Weights of a small transformer language model.
Size: vocabulary 8192, 7.15M parameters.
Each number is 200 + 20 x the weight over its row's rms, rounded and kept within 0 to 999. Layers, rows and columns count from 0. The size before them is the row's rms in percent of the matrix's.

# layer 2 MLP down (transposed), 576x224, rms 0.0367, rows 459-500, columns 112-167
094,210,196,198,189,159,231,192,216,220,190,216,171,188,215,215,185,165,205,206,161,220,150,172,205,193,232,171,181,219,215,174,176,208,214,182,208,178,154,228,216,244,206,181,148,183,189,193,236,199,187,182,193,182,207,157,175
107,219,181,208,230,182,194,225,165,243,188,198,209,175,180,159,219,218,174,187,196,226,214,219,216,219,217,183,181,204,182,210,213,217,183,176,169,219,193,179,227,227,186,192,221,203,189,199,174,179,192,194,183,223,169,197,226
090,205,230,192,208,178,220,187,195,225,199,231,191,207,229,215,207,202,199,207,195,221,188,181,216,242,185,221,185,203,214,189,165,201,193,192,219,209,223,211,203,197,199,226,165,199,213,189,180,218,188,206,179,208,218,234,208
097,177,215,188,200,194,200,208,214,198,225,207,211,202,185,228,230,213,251,193,190,211,202,215,253,200,193,193,231,224,178,189,215,213,173,210,216,218,199,177,211,238,225,164,218,228,157,198,166,213,200,181,164,210,200,251,158
103,230,209,181,215,198,203,185,228,210,217,194,191,191,200,168,199,193,170,173,171,222,217,193,189,226,198,205,218,169,235,205,195,181,208,207,212,174,199,225,216,212,189,237,189,206,234,193,168,211,195,183,183,182,202,220,217
097,212,195,200,207,200,238,200,206,232,189,186,210,188,200,204,170,201,175,192,202,198,203,192,205,214,192,217,197,208,207,214,239,209,207,170,193,205,188,215,197,188,189,229,232,212,158,209,217,207,181,220,164,189,175,176,186
092,200,192,190,216,192,162,223,196,202,215,176,210,210,212,199,231,211,232,218,190,206,204,220,220,204,193,186,169,176,161,187,197,168,163,206,198,188,197,208,222,204,207,198,201,183,202,198,187,196,171,203,193,226,175,210,201
103,186,185,214,188,237,163,193,227,165,198,183,213,189,213,191,212,179,214,198,190,216,224,198,217,206,213,225,191,216,197,190,182,223,268,171,196,165,196,194,177,188,191,192,248,201,228,191,214,209,178,195,220,178,206,176,205
102,190,203,206,205,217,233,171,195,208,226,181,200,186,198,164,205,183,213,216,213,156,168,175,175,167,211,211,180,217,212,208,230,241,196,179,193,205,179,238,211,187,210,192,212,222,218,162,179,208,195,198,161,184,198,191,211
106,192,206,206,204,202,229,164,193,189,196,208,206,210,185,198,213,186,222,198,204,212,208,223,199,190,183,218,193,212,207,191,205,182,203,198,185,186,201,175,212,227,193,197,190,211,164,247,237,235,215,192,191,202,209,194,198
084,236,184,212,204,193,252,186,193,212,200,182,176,202,188,205,180,186,209,167,197,183,239,207,219,241,193,182,209,196,190,239,191,177,212,206,196,200,190,190,213,226,198,192,190,154,177,192,194,233,208,209,231,204,167,214,197
098,192,150,245,198,196,238,204,219,166,192,213,211,224,194,185,206,238,190,219,186,199,208,162,201,200,184,186,191,224,193,224,202,225,219,184,238,189,194,214,216,206,205,250,152,198,209,221,218,204,162,196,200,208,223,212,177
099,219,203,199,188,231,203,207,200,198,178,186,231,217,176,183,195,199,159,215,202,167,186,208,199,200,192,234,192,192,230,187,200,198,198,196,233,228,207,220,205,204,207,188,220,196,186,212,214,187,198,202,187,207,195,207,173
082,199,210,254,206,208,193,192,189,194,191,191,225,220,166,187,179,209,172,197,211,204,246,192,198,206,203,198,213,220,254,209,202,172,202,213,209,228,236,202,221,186,205,251,177,215,226,192,208,199,212,212,218,180,199,221,191
102,193,197,213,211,194,209,241,223,189,211,209,210,221,190,197,190,211,205,210,195,176,202,185,217,162,186,228,220,182,170,206,214,200,182,221,206,218,191,194,191,212,183,174,214,209,186,225,181,209,190,203,196,216,181,203,191
097,234,222,223,211,215,221,210,188,213,225,211,203,199,235,179,191,188,176,213,229,198,193,229,193,174,206,224,191,191,243,182,238,173,243,216,227,181,220,239,220,190,214,232,166,186,183,190,185,187,215,193,204,206,197,156,200
109,203,212,185,203,204,192,192,197,172,210,187,206,187,205,201,201,172,223,162,183,197,199,198,204,184,180,168,205,186,174,216,218,179,165,169,173,191,196,214,228,191,172,180,204,247,241,204,215,211,192,213,192,179,203,182,204
088,232,153,171,194,194,193,204,197,182,195,173,195,209,189,224,191,167,188,188,189,213,195,201,208,194,210,172,211,205,222,212,188,152,211,208,213,195,165,181,209,209,156,157,226,180,221,183,228,218,257,207,232,195,227,200,192
109,182,209,196,189,180,198,194,198,193,225,195,154,198,201,178,232,198,187,212,228,205,220,178,191,215,199,187,194,224,213,222,187,191,213,237,173,207,180,220,166,176,225,177,249,231,215,247,178,212,214,194,217,202,177,227,188
077,154,222,205,187,220,182,200,206,186,211,208,230,200,187,196,226,204,186,229,199,205,214,205,205,179,170,210,211,175,208,255,223,198,168,209,212,198,210,217,200,234,196,187,177,209,214,208,217,223,176,201,197,165,212,201,222
092,208,181,220,206,190,196,226,139,235,190,220,206,196,211,179,203,213,162,199,209,155,240,186,184,206,211,212,215,177,205,197,211,199,182,199,230,230,177,215,209,189,197,247,166,168,206,205,196,188,211,208,194,189,222,203,170
101,164,214,212,206,212,160,172,195,173,186,211,190,214,191,195,218,186,229,209,162,188,189,201,176,212,161,199,190,188,186,179,195,190,250,251,180,181,193,186,179,175,211,200,195,194,242,191,198,200,205,198,231,203,216,209,201
105,181,202,201,157,205,256,221,220,221,217,195,202,236,205,189,185,189,160,209,195,171,197,219,182,204,169,202,173,208,213,209,214,209,199,211,172,221,190,202,182,175,209,237,165,205,163,167,182,209,210,211,242,166,201,211,191
107,179,191,186,207,172,192,210,191,151,186,202,178,188,199,199,234,222,233,154,173,193,221,174,176,197,191,197,230,170,180,177,176,218,251,211,219,205,216,207,146,174,197,188,217,201,230,205,215,196,241,172,230,212,179,178,201
087,204,214,207,192,191,159,203,196,216,223,216,209,176,198,214,188,204,155,208,219,191,196,217,195,193,170,225,216,173,226,190,201,199,170,186,221,200,211,183,187,222,228,229,184,226,214,167,195,189,218,176,183,185,195,227,196
104,207,197,187,190,214,187,205,191,187,187,216,191,186,173,194,196,191,178,236,244,210,198,174,247,209,200,177,183,222,189,195,186,216,182,170,232,202,204,180,178,233,208,181,191,194,193,214,221,205,195,223,179,194,187,258,156
092,228,219,195,183,199,194,195,202,184,204,199,208,172,209,234,223,156,200,209,205,222,233,175,205,210,197,243,190,215,207,189,190,211,215,189,203,214,239,190,204,178,206,195,198,199,197,166,212,188,208,212,170,203,215,173,192
101,189,173,196,186,178,191,193,203,201,208,212,198,203,201,226,186,167,224,192,228,204,230,200,182,188,211,188,194,199,197,184,194,220,155,225,210,212,198,170,189,196,204,211,158,185,225,209,230,176,197,177,202,222,216,215,170
102,164,185,203,187,199,172,214,202,220,192,187,196,185,225,226,224,206,206,203,192,199,219,191,197,191,225,198,208,201,232,178,164,206,189,208,200,202,229,188,212,193,201,181,227,186,157,191,178,225,215,172,213,203,202,195,203
110,223,212,218,219,168,207,202,199,155,207,221,246,223,222,208,197,200,202,211,197,212,191,200,181,199,191,199,207,219,208,158,160,177,208,185,214,198,197,186,193,194,207,216,147,175,188,187,191,191,186,195,210,187,182,179,212
107,192,175,186,189,213,168,175,162,223,205,181,201,196,219,197,190,220,178,200,240,206,228,174,238,183,231,200,137,221,207,190,218,200,185,191,187,181,225,197,192,239,188,200,205,183,188,190,166,232,183,186,187,200,165,189,200
095,216,183,167,182,155,219,176,187,179,237,185,141,174,185,216,214,204,201,211,227,169,200,201,200,191,188,180,193,181,191,194,207,225,212,210,206,179,244,212,217,195,231,213,233,249,192,183,206,203,202,201,190,213,215,202,182
096,194,200,189,195,183,207,233,211,247,195,169,205,203,208,178,217,199,197,157,204,229,252,204,202,199,184,187,187,211,198,147,202,179,225,219,174,200,216,205,226,206,217,232,191,166,188,218,191,197,226,192,213,227,206,190,197
087,199,225,194,194,197,198,219,209,199,208,175,182,193,226,182,203,177,196,171,171,181,242,224,222,221,230,193,213,219,187,250,218,212,209,190,218,197,169,245,230,219,199,239,220,159,194,198,198,212,189,190,192,180,233,163,191
107,199,200,191,204,194,204,226,168,215,168,202,194,218,201,192,237,201,191,186,210,226,195,181,195,185,172,221,211,157,211,186,203,229,187,219,201,210,214,200,196,204,165,149,176,211,211,193,189,190,194,228,168,186,171,201,191
103,216,185,193,180,174,195,222,190,223,149,202,206,241,192,202,206,192,203,213,197,210,195,218,204,209,206,192,199,223,182,216,177,241,178,204,206,205,198,188,223,229,241,247,223,209,194,223,179,193,178,215,178,216,208,186,227
100,202,204,191,190,200,230,196,200,169,162,185,212,192,160,211,212,211,197,173,183,186,230,239,199,202,191,205,208,225,177,190,202,202,237,197,207,202,210,181,199,191,170,221,187,162,230,198,200,207,223,181,206,211,229,176,207
085,206,207,214,212,224,212,202,183,204,195,208,204,214,190,227,190,204,199,210,179,211,188,207,222,201,203,219,191,202,202,186,200,186,214,184,222,185,210,212,200,198,207,218,147,172,188,205,203,201,181,202,185,184,212,181,195
098,223,144,186,205,211,211,187,205,230,226,231,195,193,218,183,203,152,210,232,187,183,226,198,196,175,209,179,202,190,193,200,191,198,206,204,191,230,173,196,215,231,182,191,193,193,202,205,207,190,201,190,203,206,207,210,226
098,222,187,180,210,204,214,182,209,169,202,186,185,223,208,193,190,197,166,202,191,164,215,174,197,200,211,196,200,173,206,192,195,211,208,228,204,192,162,183,234,197,181,169,275,241,198,258,154,193,209,192,193,210,205,180,201
099,168,209,223,194,216,208,220,188,206,189,228,182,219,196,196,205,177,150,158,200,197,201,193,181,228,237,203,207,217,160,246,181,210,187,175,209,205,186,185,218,218,138,217,178,166,203,224,207,164,187,197,188,202,196,214,206
091,198,165,193,181,150,232,204,179,191,207,201,201,194,196,175,171,172,206,176,213,236,213,167,199,211,191,202,221,167,188,217,183,236,239,226,200,192,201,189,213,224,162,183,179,197,206,194,217,219,213,192,224,207,202,224,189
# layer 2 MLP gate, 576x224, rms 0.0434, rows 460-501, columns 112-167
108,216,218,169,201,192,178,198,185,198,234,168,194,175,196,154,204,223,191,225,211,237,210,194,185,206,203,177,215,199,183,170,160,204,189,220,206,210,217,211,246,176,211,196,212,205,197,246,163,174,184,188,206,185,195,212,195
107,192,222,219,216,204,213,197,195,184,195,156,215,203,176,196,217,194,218,167,198,210,192,233,219,176,225,201,180,172,197,213,166,170,183,214,210,195,190,206,203,173,184,187,192,164,198,207,213,196,194,192,196,182,201,225,188
093,165,177,186,189,228,206,220,192,173,201,190,175,211,201,223,182,191,185,202,223,163,211,187,227,178,211,197,198,160,184,193,229,214,212,170,207,213,178,198,198,179,189,209,182,190,219,204,228,215,199,186,169,167,201,235,215
125,226,202,204,187,195,202,190,187,181,230,153,223,209,205,194,263,195,193,141,223,215,157,243,181,188,213,220,218,200,186,210,223,216,220,201,197,166,200,196,170,213,215,202,216,184,193,217,176,211,200,183,212,189,180,180,205
099,194,229,202,199,233,212,212,222,202,184,212,240,232,215,207,215,203,164,181,201,202,216,180,187,174,181,199,202,163,191,203,188,205,201,180,223,217,205,205,183,205,208,205,197,176,221,164,204,231,229,222,188,179,233,169,227
092,217,185,183,171,167,191,216,201,204,225,198,194,220,183,190,204,219,182,203,193,221,214,180,215,206,216,210,200,197,210,201,199,189,213,187,193,168,210,179,222,230,178,184,206,188,191,190,163,197,196,250,210,203,211,175,171
099,204,227,179,211,189,192,177,196,209,224,197,164,170,191,183,177,202,224,191,236,230,192,199,222,197,254,182,188,186,222,194,193,225,178,209,211,202,206,200,201,219,204,180,222,170,145,212,202,187,197,221,213,175,195,191,178
101,188,187,208,199,218,204,235,216,210,228,210,210,205,211,193,185,198,200,209,186,179,204,175,195,210,191,214,216,230,221,219,192,210,233,140,217,233,201,225,225,192,180,188,223,231,218,225,177,170,175,184,173,203,214,186,199
099,186,213,183,228,211,201,175,172,205,214,190,196,176,191,180,217,207,205,240,219,177,219,222,194,177,202,220,159,189,215,224,181,222,189,184,176,215,169,211,197,206,199,235,244,161,188,183,183,173,191,194,209,227,212,211,218
075,207,236,221,175,184,182,211,206,200,193,207,152,216,228,196,189,225,195,206,215,218,188,196,206,224,210,224,182,201,182,207,233,200,218,219,206,172,236,199,231,208,216,173,195,194,177,241,184,170,169,204,153,177,216,190,233
107,158,173,229,189,223,211,210,210,239,166,201,189,224,227,174,201,212,216,181,202,165,194,216,202,178,175,186,247,231,232,160,175,192,222,220,232,241,177,224,196,173,235,179,246,187,198,188,218,195,210,234,179,200,184,212,225
081,200,191,242,195,212,206,200,160,184,196,188,213,236,164,224,219,237,190,205,225,212,230,183,177,180,206,161,165,188,224,202,197,181,171,192,204,215,258,194,208,185,207,196,200,231,200,193,219,194,204,142,235,179,193,218,178
083,185,183,200,191,205,205,221,194,190,226,167,163,185,169,179,239,227,214,197,194,220,214,205,190,158,222,199,207,199,152,188,203,221,221,190,199,220,187,194,190,232,195,157,183,197,201,197,195,193,174,204,225,192,214,234,231
108,216,168,209,198,172,199,191,207,187,188,247,204,215,228,156,180,199,233,203,181,211,196,201,184,200,206,210,176,189,169,217,195,195,225,206,192,212,193,192,197,189,153,212,229,204,234,181,177,173,219,196,217,201,184,173,190
096,224,215,169,220,197,217,217,206,208,198,186,203,237,176,194,205,214,216,210,245,186,239,199,234,181,180,179,193,182,215,196,202,175,195,194,171,215,169,184,222,176,212,194,177,203,201,204,202,210,203,193,152,214,183,198,212
109,199,189,188,199,167,201,200,167,204,230,209,179,195,171,191,184,194,247,206,194,204,194,228,210,200,182,189,191,189,185,191,203,211,233,196,217,221,236,197,202,221,224,209,208,170,202,187,213,188,215,194,194,238,195,203,134
077,192,197,223,210,185,184,190,229,204,200,231,233,206,216,202,239,205,199,219,185,210,192,168,212,234,188,209,239,230,172,227,208,214,234,240,192,211,172,200,182,196,194,201,208,213,197,190,221,192,200,200,212,216,233,234,202
111,174,203,224,210,170,202,216,230,192,223,197,206,200,203,203,225,186,221,177,222,209,192,208,194,161,206,147,170,179,205,210,219,207,195,237,193,189,195,200,218,178,185,197,214,175,186,232,170,195,180,160,245,224,206,238,202
076,218,225,216,172,204,174,220,173,212,203,211,206,183,221,197,198,189,223,193,159,211,215,207,198,248,192,216,198,234,200,195,218,185,211,206,184,194,203,220,204,224,208,185,188,208,201,193,178,216,177,176,211,248,204,183,222
083,207,196,222,191,204,202,224,233,222,171,197,201,159,199,208,202,179,162,163,189,254,240,201,213,212,197,156,196,165,188,208,197,216,208,193,196,180,197,174,165,253,197,228,190,188,214,165,197,153,210,194,232,202,213,184,201
102,213,172,186,169,207,173,177,198,208,206,197,164,192,193,172,199,202,236,220,227,187,189,218,189,210,220,188,214,215,184,201,195,201,222,218,224,222,203,159,219,172,199,166,240,180,172,215,207,224,249,199,181,200,167,203,202
113,206,164,229,233,231,161,193,225,190,252,196,181,198,213,252,183,196,218,205,190,193,197,198,172,188,190,226,207,210,196,202,203,210,218,161,190,182,201,172,216,190,191,188,202,166,178,202,255,198,211,199,203,226,162,183,180
108,190,199,233,206,187,213,173,180,239,223,230,174,220,175,183,224,219,178,203,220,198,231,198,198,205,222,228,190,207,241,203,213,195,222,207,190,187,209,193,218,201,199,195,229,222,212,207,214,216,221,184,223,218,230,214,165
078,211,191,177,220,187,211,206,178,199,178,181,185,222,214,237,184,217,204,231,188,185,187,197,193,153,219,191,172,206,196,202,223,210,228,201,236,190,187,206,212,163,205,180,163,165,182,155,230,193,200,230,194,183,193,221,165
093,193,248,190,181,196,192,196,209,207,187,178,241,198,224,230,219,204,193,166,180,215,182,209,194,203,209,211,174,174,198,201,161,220,188,201,179,214,226,224,208,219,195,203,206,208,208,181,198,214,222,159,218,230,178,182,226
081,186,168,195,173,197,195,190,189,213,192,202,195,230,138,236,188,174,205,217,179,179,215,188,182,155,175,205,255,235,202,178,196,210,198,204,196,205,175,170,235,215,214,220,214,241,204,189,221,211,216,166,200,192,228,212,167
099,175,239,193,190,188,190,203,172,233,199,214,217,207,197,199,229,220,169,197,186,204,198,209,215,166,219,207,190,191,215,198,214,199,208,177,214,198,177,211,202,231,217,189,202,182,198,180,189,196,206,204,209,163,176,186,203
102,239,181,201,203,192,202,193,187,219,200,161,214,187,173,162,211,207,235,209,187,236,200,236,199,167,210,197,219,204,243,207,219,204,211,205,190,207,180,192,196,170,201,180,218,198,218,203,196,203,209,212,214,175,189,199,195
116,182,220,218,216,192,223,181,201,167,232,196,209,190,195,199,221,205,216,202,208,204,174,203,197,182,199,187,172,184,212,189,206,177,230,202,227,194,197,236,207,199,181,194,184,216,239,170,199,187,218,196,203,203,192,220,196
106,212,149,170,190,199,193,190,192,208,203,183,179,210,200,220,218,192,220,197,196,179,198,212,238,217,206,190,241,203,217,199,189,190,225,226,179,169,173,209,207,192,206,171,230,208,213,211,186,218,188,199,228,211,199,224,175
094,209,177,197,222,186,199,201,216,221,262,198,222,212,217,200,196,212,198,197,184,155,165,215,170,216,227,196,195,182,186,198,199,142,226,221,191,193,201,233,201,215,216,214,184,229,200,197,231,210,219,235,206,211,194,174,180
093,193,213,220,203,188,182,206,204,209,174,202,135,193,148,196,158,212,211,214,213,206,201,206,168,187,184,193,193,199,214,214,210,204,210,233,178,230,206,212,223,195,221,201,207,224,214,225,172,205,242,151,214,198,160,249,196
088,175,219,211,218,220,219,186,179,181,211,234,196,235,195,202,201,237,212,181,237,203,204,180,214,196,218,192,183,215,205,212,170,209,192,201,221,211,207,216,240,234,227,187,204,216,192,237,172,198,225,195,176,174,177,219,187
107,188,194,208,254,227,194,226,199,213,192,210,203,200,194,210,204,207,199,177,209,194,221,184,192,184,167,183,177,170,174,214,223,214,189,223,186,231,193,219,196,191,187,194,198,209,194,223,213,184,215,182,188,162,213,231,190
094,193,211,211,193,191,197,206,214,195,226,189,185,205,222,206,179,200,212,195,180,207,201,234,172,197,220,201,200,191,181,184,206,200,198,229,227,216,181,197,222,195,202,210,211,215,228,192,226,228,205,173,215,215,184,237,175
091,177,186,214,157,202,195,192,224,236,180,184,195,243,188,182,195,226,174,192,215,204,251,212,170,218,187,202,212,246,167,214,200,191,197,228,191,186,173,156,195,168,200,175,204,207,192,221,177,208,202,223,192,239,228,208,196
124,184,214,197,200,199,201,217,174,204,223,162,221,194,223,199,247,200,208,163,206,225,206,230,204,215,205,241,170,150,232,207,199,178,196,181,203,176,193,218,206,193,210,203,187,177,216,224,159,173,200,210,194,197,204,177,190
101,172,209,225,229,197,191,214,206,187,202,191,210,213,228,185,213,231,198,195,199,238,207,202,203,190,155,225,208,198,192,219,178,204,186,185,226,183,185,211,205,222,264,196,198,205,236,201,192,203,184,202,182,192,201,158,197
096,186,211,222,222,205,243,209,205,197,200,218,208,176,209,185,239,222,208,198,211,180,181,216,219,218,190,195,166,200,203,187,177,217,208,194,184,219,158,219,186,196,166,218,205,207,190,213,163,203,222,216,169,209,204,173,182
103,217,201,170,209,153,219,189,171,193,225,201,175,194,235,196,207,202,215,207,213,177,200,229,186,213,169,202,179,251,220,199,199,191,196,202,206,212,178,193,211,203,190,237,169,161,198,184,172,175,237,206,185,183,174,216,218
088,205,220,205,183,184,170,183,160,173,238,187,269,198,211,228,201,187,212,225,202,179,169,195,215,179,205,185,232,192,184,210,220,180,170,234,182,183,196,204,199,188,145,172,187,214,214,200,208,203,224,189,217,187,207,227,194
127,206,180,215,214,158,207,189,186,209,181,177,197,178,208,175,216,220,230,201,196,205,190,262,169,215,223,183,157,212,198,191,189,222,228,212,190,205,205,224,194,193,218,240,204,227,210,174,186,244,229,231,240,246,196,206,194
# layer 2 MLP up, 576x224, rms 0.0408, rows 460-500, columns 112-167
105,193,207,213,166,162,197,219,194,189,182,229,175,173,206,202,188,209,168,201,225,218,193,173,217,177,160,190,172,151,210,207,194,181,184,208,207,202,191,197,205,202,182,219,210,215,208,191,141,204,212,179,175,191,191,209,232
108,186,208,207,207,223,228,226,241,187,193,186,209,196,186,223,223,208,175,185,190,216,167,204,209,180,206,210,184,159,206,199,165,149,188,208,251,215,214,237,193,185,209,195,190,174,206,223,228,206,166,189,189,204,215,215,181
097,203,193,175,231,213,215,214,205,207,189,179,188,213,228,213,197,257,221,223,181,193,221,197,194,196,193,185,199,208,182,200,260,214,219,203,206,204,192,165,202,175,182,203,182,206,186,195,200,194,199,187,178,175,186,215,226
107,201,222,206,152,210,182,250,207,159,223,188,203,236,211,188,210,209,175,170,209,191,187,225,209,183,226,209,187,195,205,185,219,170,161,217,217,196,180,179,168,214,207,212,229,197,194,206,178,221,210,157,204,195,209,204,187
096,220,224,197,194,185,186,207,182,205,238,191,223,230,223,190,197,229,218,220,184,234,200,199,186,217,202,228,200,176,180,201,201,163,194,194,180,222,208,238,188,234,222,168,202,197,207,177,216,205,224,184,210,213,189,189,212
087,171,221,200,185,195,194,200,224,251,167,212,177,208,205,206,179,209,198,234,211,221,208,184,178,211,212,209,194,212,198,216,185,169,232,211,188,201,219,236,214,231,225,197,209,230,188,242,194,208,233,209,225,209,189,201,202
097,197,245,180,213,226,225,186,180,209,174,228,178,208,222,191,231,236,196,191,213,182,214,204,201,209,191,206,199,197,178,210,191,252,177,225,192,206,213,204,174,195,247,218,193,171,192,198,179,182,218,227,187,162,208,192,178
102,183,204,183,187,164,191,224,180,147,197,197,212,181,197,189,161,194,186,206,197,178,202,192,198,190,245,187,202,198,252,178,210,224,211,181,184,195,196,220,204,202,186,215,188,186,235,181,177,199,181,202,197,157,198,169,174
108,217,178,217,190,218,195,214,221,202,207,228,160,206,193,245,191,217,203,188,203,207,170,184,223,192,208,176,176,210,200,226,236,198,172,182,198,219,195,193,186,163,201,212,197,237,210,204,173,177,163,177,192,191,202,198,224
086,203,237,196,188,199,195,188,153,213,185,213,211,170,190,193,240,191,203,181,177,211,221,193,213,213,180,229,204,205,219,199,186,220,188,193,189,183,210,230,198,195,179,174,214,198,154,195,189,206,173,197,189,152,217,153,227
101,195,169,182,212,263,186,217,189,213,192,200,171,207,193,227,212,238,171,177,206,200,192,200,179,194,196,197,211,222,196,196,194,196,178,189,195,191,220,181,194,170,215,178,196,159,186,200,200,172,184,222,195,208,183,249,174
091,203,202,204,209,187,191,200,193,173,202,200,245,199,187,190,201,218,195,220,229,192,192,185,205,228,198,245,194,212,217,200,157,206,216,212,197,193,213,195,189,217,215,232,209,201,196,220,186,183,187,214,171,187,190,185,167
080,189,196,176,205,195,226,218,204,223,206,197,215,189,247,202,197,177,196,205,172,203,239,198,211,234,200,185,210,156,188,178,176,192,204,185,191,218,174,184,174,212,192,207,179,215,219,145,213,176,209,183,164,204,186,184,227
101,226,178,207,181,178,180,206,175,187,200,215,218,193,238,208,217,202,195,209,232,181,206,191,226,178,167,198,222,210,201,202,152,209,191,237,221,205,208,206,224,229,218,190,185,201,179,219,183,221,190,185,209,213,190,197,211
102,238,176,205,207,156,203,222,205,165,199,204,219,204,198,198,203,187,222,227,187,194,241,216,200,203,218,171,196,220,206,214,209,190,220,181,154,222,172,179,198,224,241,188,189,203,171,214,184,234,183,203,221,236,209,191,213
108,206,203,195,189,212,208,216,215,177,196,191,221,231,152,219,194,201,212,154,192,204,194,193,168,222,213,243,223,188,196,213,204,193,198,172,182,186,230,174,168,189,213,199,211,220,172,202,220,167,209,201,199,203,234,172,180
091,182,207,227,182,181,194,190,196,193,189,209,247,202,218,214,222,211,222,201,173,177,192,192,219,192,242,222,224,231,231,174,181,199,183,164,217,202,227,209,231,219,165,171,196,235,205,211,213,213,212,234,182,202,184,191,210
115,215,159,207,186,181,185,239,169,186,179,217,185,195,187,168,190,208,177,215,192,162,208,205,168,184,167,182,202,222,181,206,200,209,223,198,202,235,206,175,192,190,214,201,195,189,218,154,209,189,178,205,200,199,171,214,184
086,211,183,184,231,213,221,175,224,187,197,192,221,207,205,202,193,216,209,223,233,178,221,206,239,134,216,188,213,209,186,185,185,232,185,223,232,222,164,212,224,188,206,215,194,156,198,200,197,195,242,209,184,196,170,185,165
092,200,218,203,215,174,224,198,229,167,207,180,218,197,194,207,241,220,243,206,192,161,185,207,219,221,202,201,195,215,174,179,219,179,193,232,198,173,226,187,219,181,215,206,203,223,201,237,186,155,199,195,218,194,171,199,195
098,195,173,167,228,218,217,210,212,219,217,245,163,206,192,233,236,184,195,206,179,183,194,202,201,211,201,219,214,161,161,187,201,192,172,178,224,212,219,212,208,220,227,204,185,213,212,198,209,173,210,221,213,197,265,190,180
111,173,197,197,211,179,201,179,195,216,200,215,182,229,200,175,192,181,226,203,204,181,193,214,195,198,170,178,206,199,189,193,200,219,217,201,229,231,166,161,178,218,184,201,209,230,217,218,214,225,201,211,210,209,173,208,206
101,157,187,186,179,218,216,200,225,214,202,173,168,232,177,181,227,206,182,205,215,203,220,184,219,206,197,213,174,151,156,158,189,203,167,196,215,197,189,178,209,188,206,216,216,198,189,171,235,202,203,176,224,204,210,183,202
081,197,187,211,179,171,144,227,218,225,203,214,191,208,197,217,204,182,205,214,194,184,185,184,181,251,213,227,201,215,176,220,207,186,188,212,204,209,205,213,249,197,185,216,208,254,180,215,200,216,199,168,226,215,197,223,212
103,172,228,215,172,191,197,237,198,203,200,204,227,212,194,190,219,207,210,241,160,216,183,181,190,208,226,197,199,214,188,186,174,181,208,205,192,158,196,202,189,177,191,184,196,187,183,199,223,203,184,199,197,160,219,178,181
092,195,198,176,203,164,191,174,207,225,200,217,183,176,189,219,160,218,240,217,201,165,202,211,222,254,212,216,191,187,199,183,188,253,208,214,193,249,156,180,200,192,212,184,233,192,185,205,187,154,208,220,188,190,214,199,214
099,208,215,223,173,210,199,183,199,206,189,213,209,168,190,210,190,168,217,171,203,186,227,244,208,179,198,178,213,211,185,212,187,204,224,222,201,185,201,194,189,188,212,211,212,207,177,223,218,195,182,183,208,201,196,172,159
102,132,215,175,220,230,198,239,221,212,197,196,167,223,215,181,158,184,190,193,159,192,202,185,176,203,206,223,213,181,136,192,209,202,195,208,182,214,170,191,203,219,202,219,186,187,203,232,223,182,162,191,210,197,207,214,196
115,211,208,233,211,192,190,177,197,230,232,213,206,187,204,218,202,197,231,192,223,177,184,217,231,185,191,199,195,191,186,188,223,195,227,221,251,164,190,212,185,198,188,203,177,191,249,204,221,190,188,225,183,162,206,169,188
105,203,213,215,190,208,210,186,193,211,186,204,196,223,207,183,183,217,218,180,189,234,188,204,177,198,163,191,176,181,227,233,216,209,223,184,197,181,179,190,170,192,207,179,203,203,175,191,210,198,209,228,210,207,246,226,203
095,172,186,181,214,218,189,178,213,203,174,194,184,204,199,227,192,206,203,203,192,226,203,167,200,217,203,192,206,226,185,212,178,183,196,198,184,206,164,155,246,191,203,192,199,209,234,168,203,246,210,181,234,179,216,215,179
095,214,210,203,199,209,218,199,145,211,216,208,169,211,215,222,216,222,201,226,192,209,212,177,225,199,196,217,162,206,168,204,209,204,191,200,187,187,220,216,182,196,207,206,176,202,253,188,214,191,201,220,203,189,198,203,188
091,228,203,219,193,225,217,172,187,239,205,198,183,179,212,206,224,170,219,219,193,199,187,197,181,176,213,204,225,228,219,214,203,235,189,208,221,209,212,220,187,193,220,179,213,228,203,214,173,211,207,192,206,209,219,187,237
110,213,190,165,177,210,222,198,191,200,199,184,222,165,215,218,210,226,192,200,196,226,195,218,199,232,195,199,182,192,217,197,227,222,178,201,238,201,172,148,191,200,170,214,197,207,192,202,183,223,219,206,202,194,220,219,180
099,196,183,175,199,181,202,205,194,232,204,154,196,187,215,200,163,198,199,238,237,191,198,197,200,207,168,203,212,194,193,225,219,187,186,188,232,221,154,203,214,186,227,182,199,188,183,181,193,197,199,203,179,214,156,195,228
100,220,173,214,264,199,178,222,179,189,223,174,182,178,199,219,224,200,165,200,219,225,194,189,182,202,198,194,203,191,200,179,239,194,180,175,227,216,193,235,200,212,235,240,192,217,231,180,170,212,208,192,180,205,166,220,210
132,204,238,212,194,199,217,215,235,211,193,153,233,220,219,200,217,238,203,182,200,231,194,178,215,209,201,205,212,167,237,208,171,175,171,197,210,179,211,228,216,179,212,186,170,180,227,229,185,222,176,212,198,189,200,209,223
102,217,178,181,173,165,212,161,204,199,202,223,212,190,197,210,179,189,232,208,226,224,209,209,219,200,178,196,184,243,193,230,168,206,206,188,202,148,170,199,180,177,213,205,230,174,180,198,161,210,168,214,219,192,215,210,206
098,189,185,212,201,182,209,198,213,212,191,197,192,153,241,170,190,212,210,214,178,219,207,219,215,208,200,227,215,208,207,193,256,228,189,191,211,224,169,222,214,233,196,207,191,202,212,211,177,198,159,228,190,222,205,193,256
102,202,198,166,207,166,203,193,204,207,206,224,197,175,190,199,196,204,204,254,211,190,193,215,212,235,220,212,173,204,200,194,185,205,227,183,198,229,182,198,226,198,185,228,183,208,185,178,154,204,208,192,185,209,208,180,231
091,176,210,206,178,225,163,188,219,158,183,179,212,199,184,228,237,188,173,178,193,209,230,234,196,175,249,201,205,196,181,198,179,189,204,185,190,215,187,184,174,197,167,215,211,220,199,201,216,204,189,179,221,199,191,204,184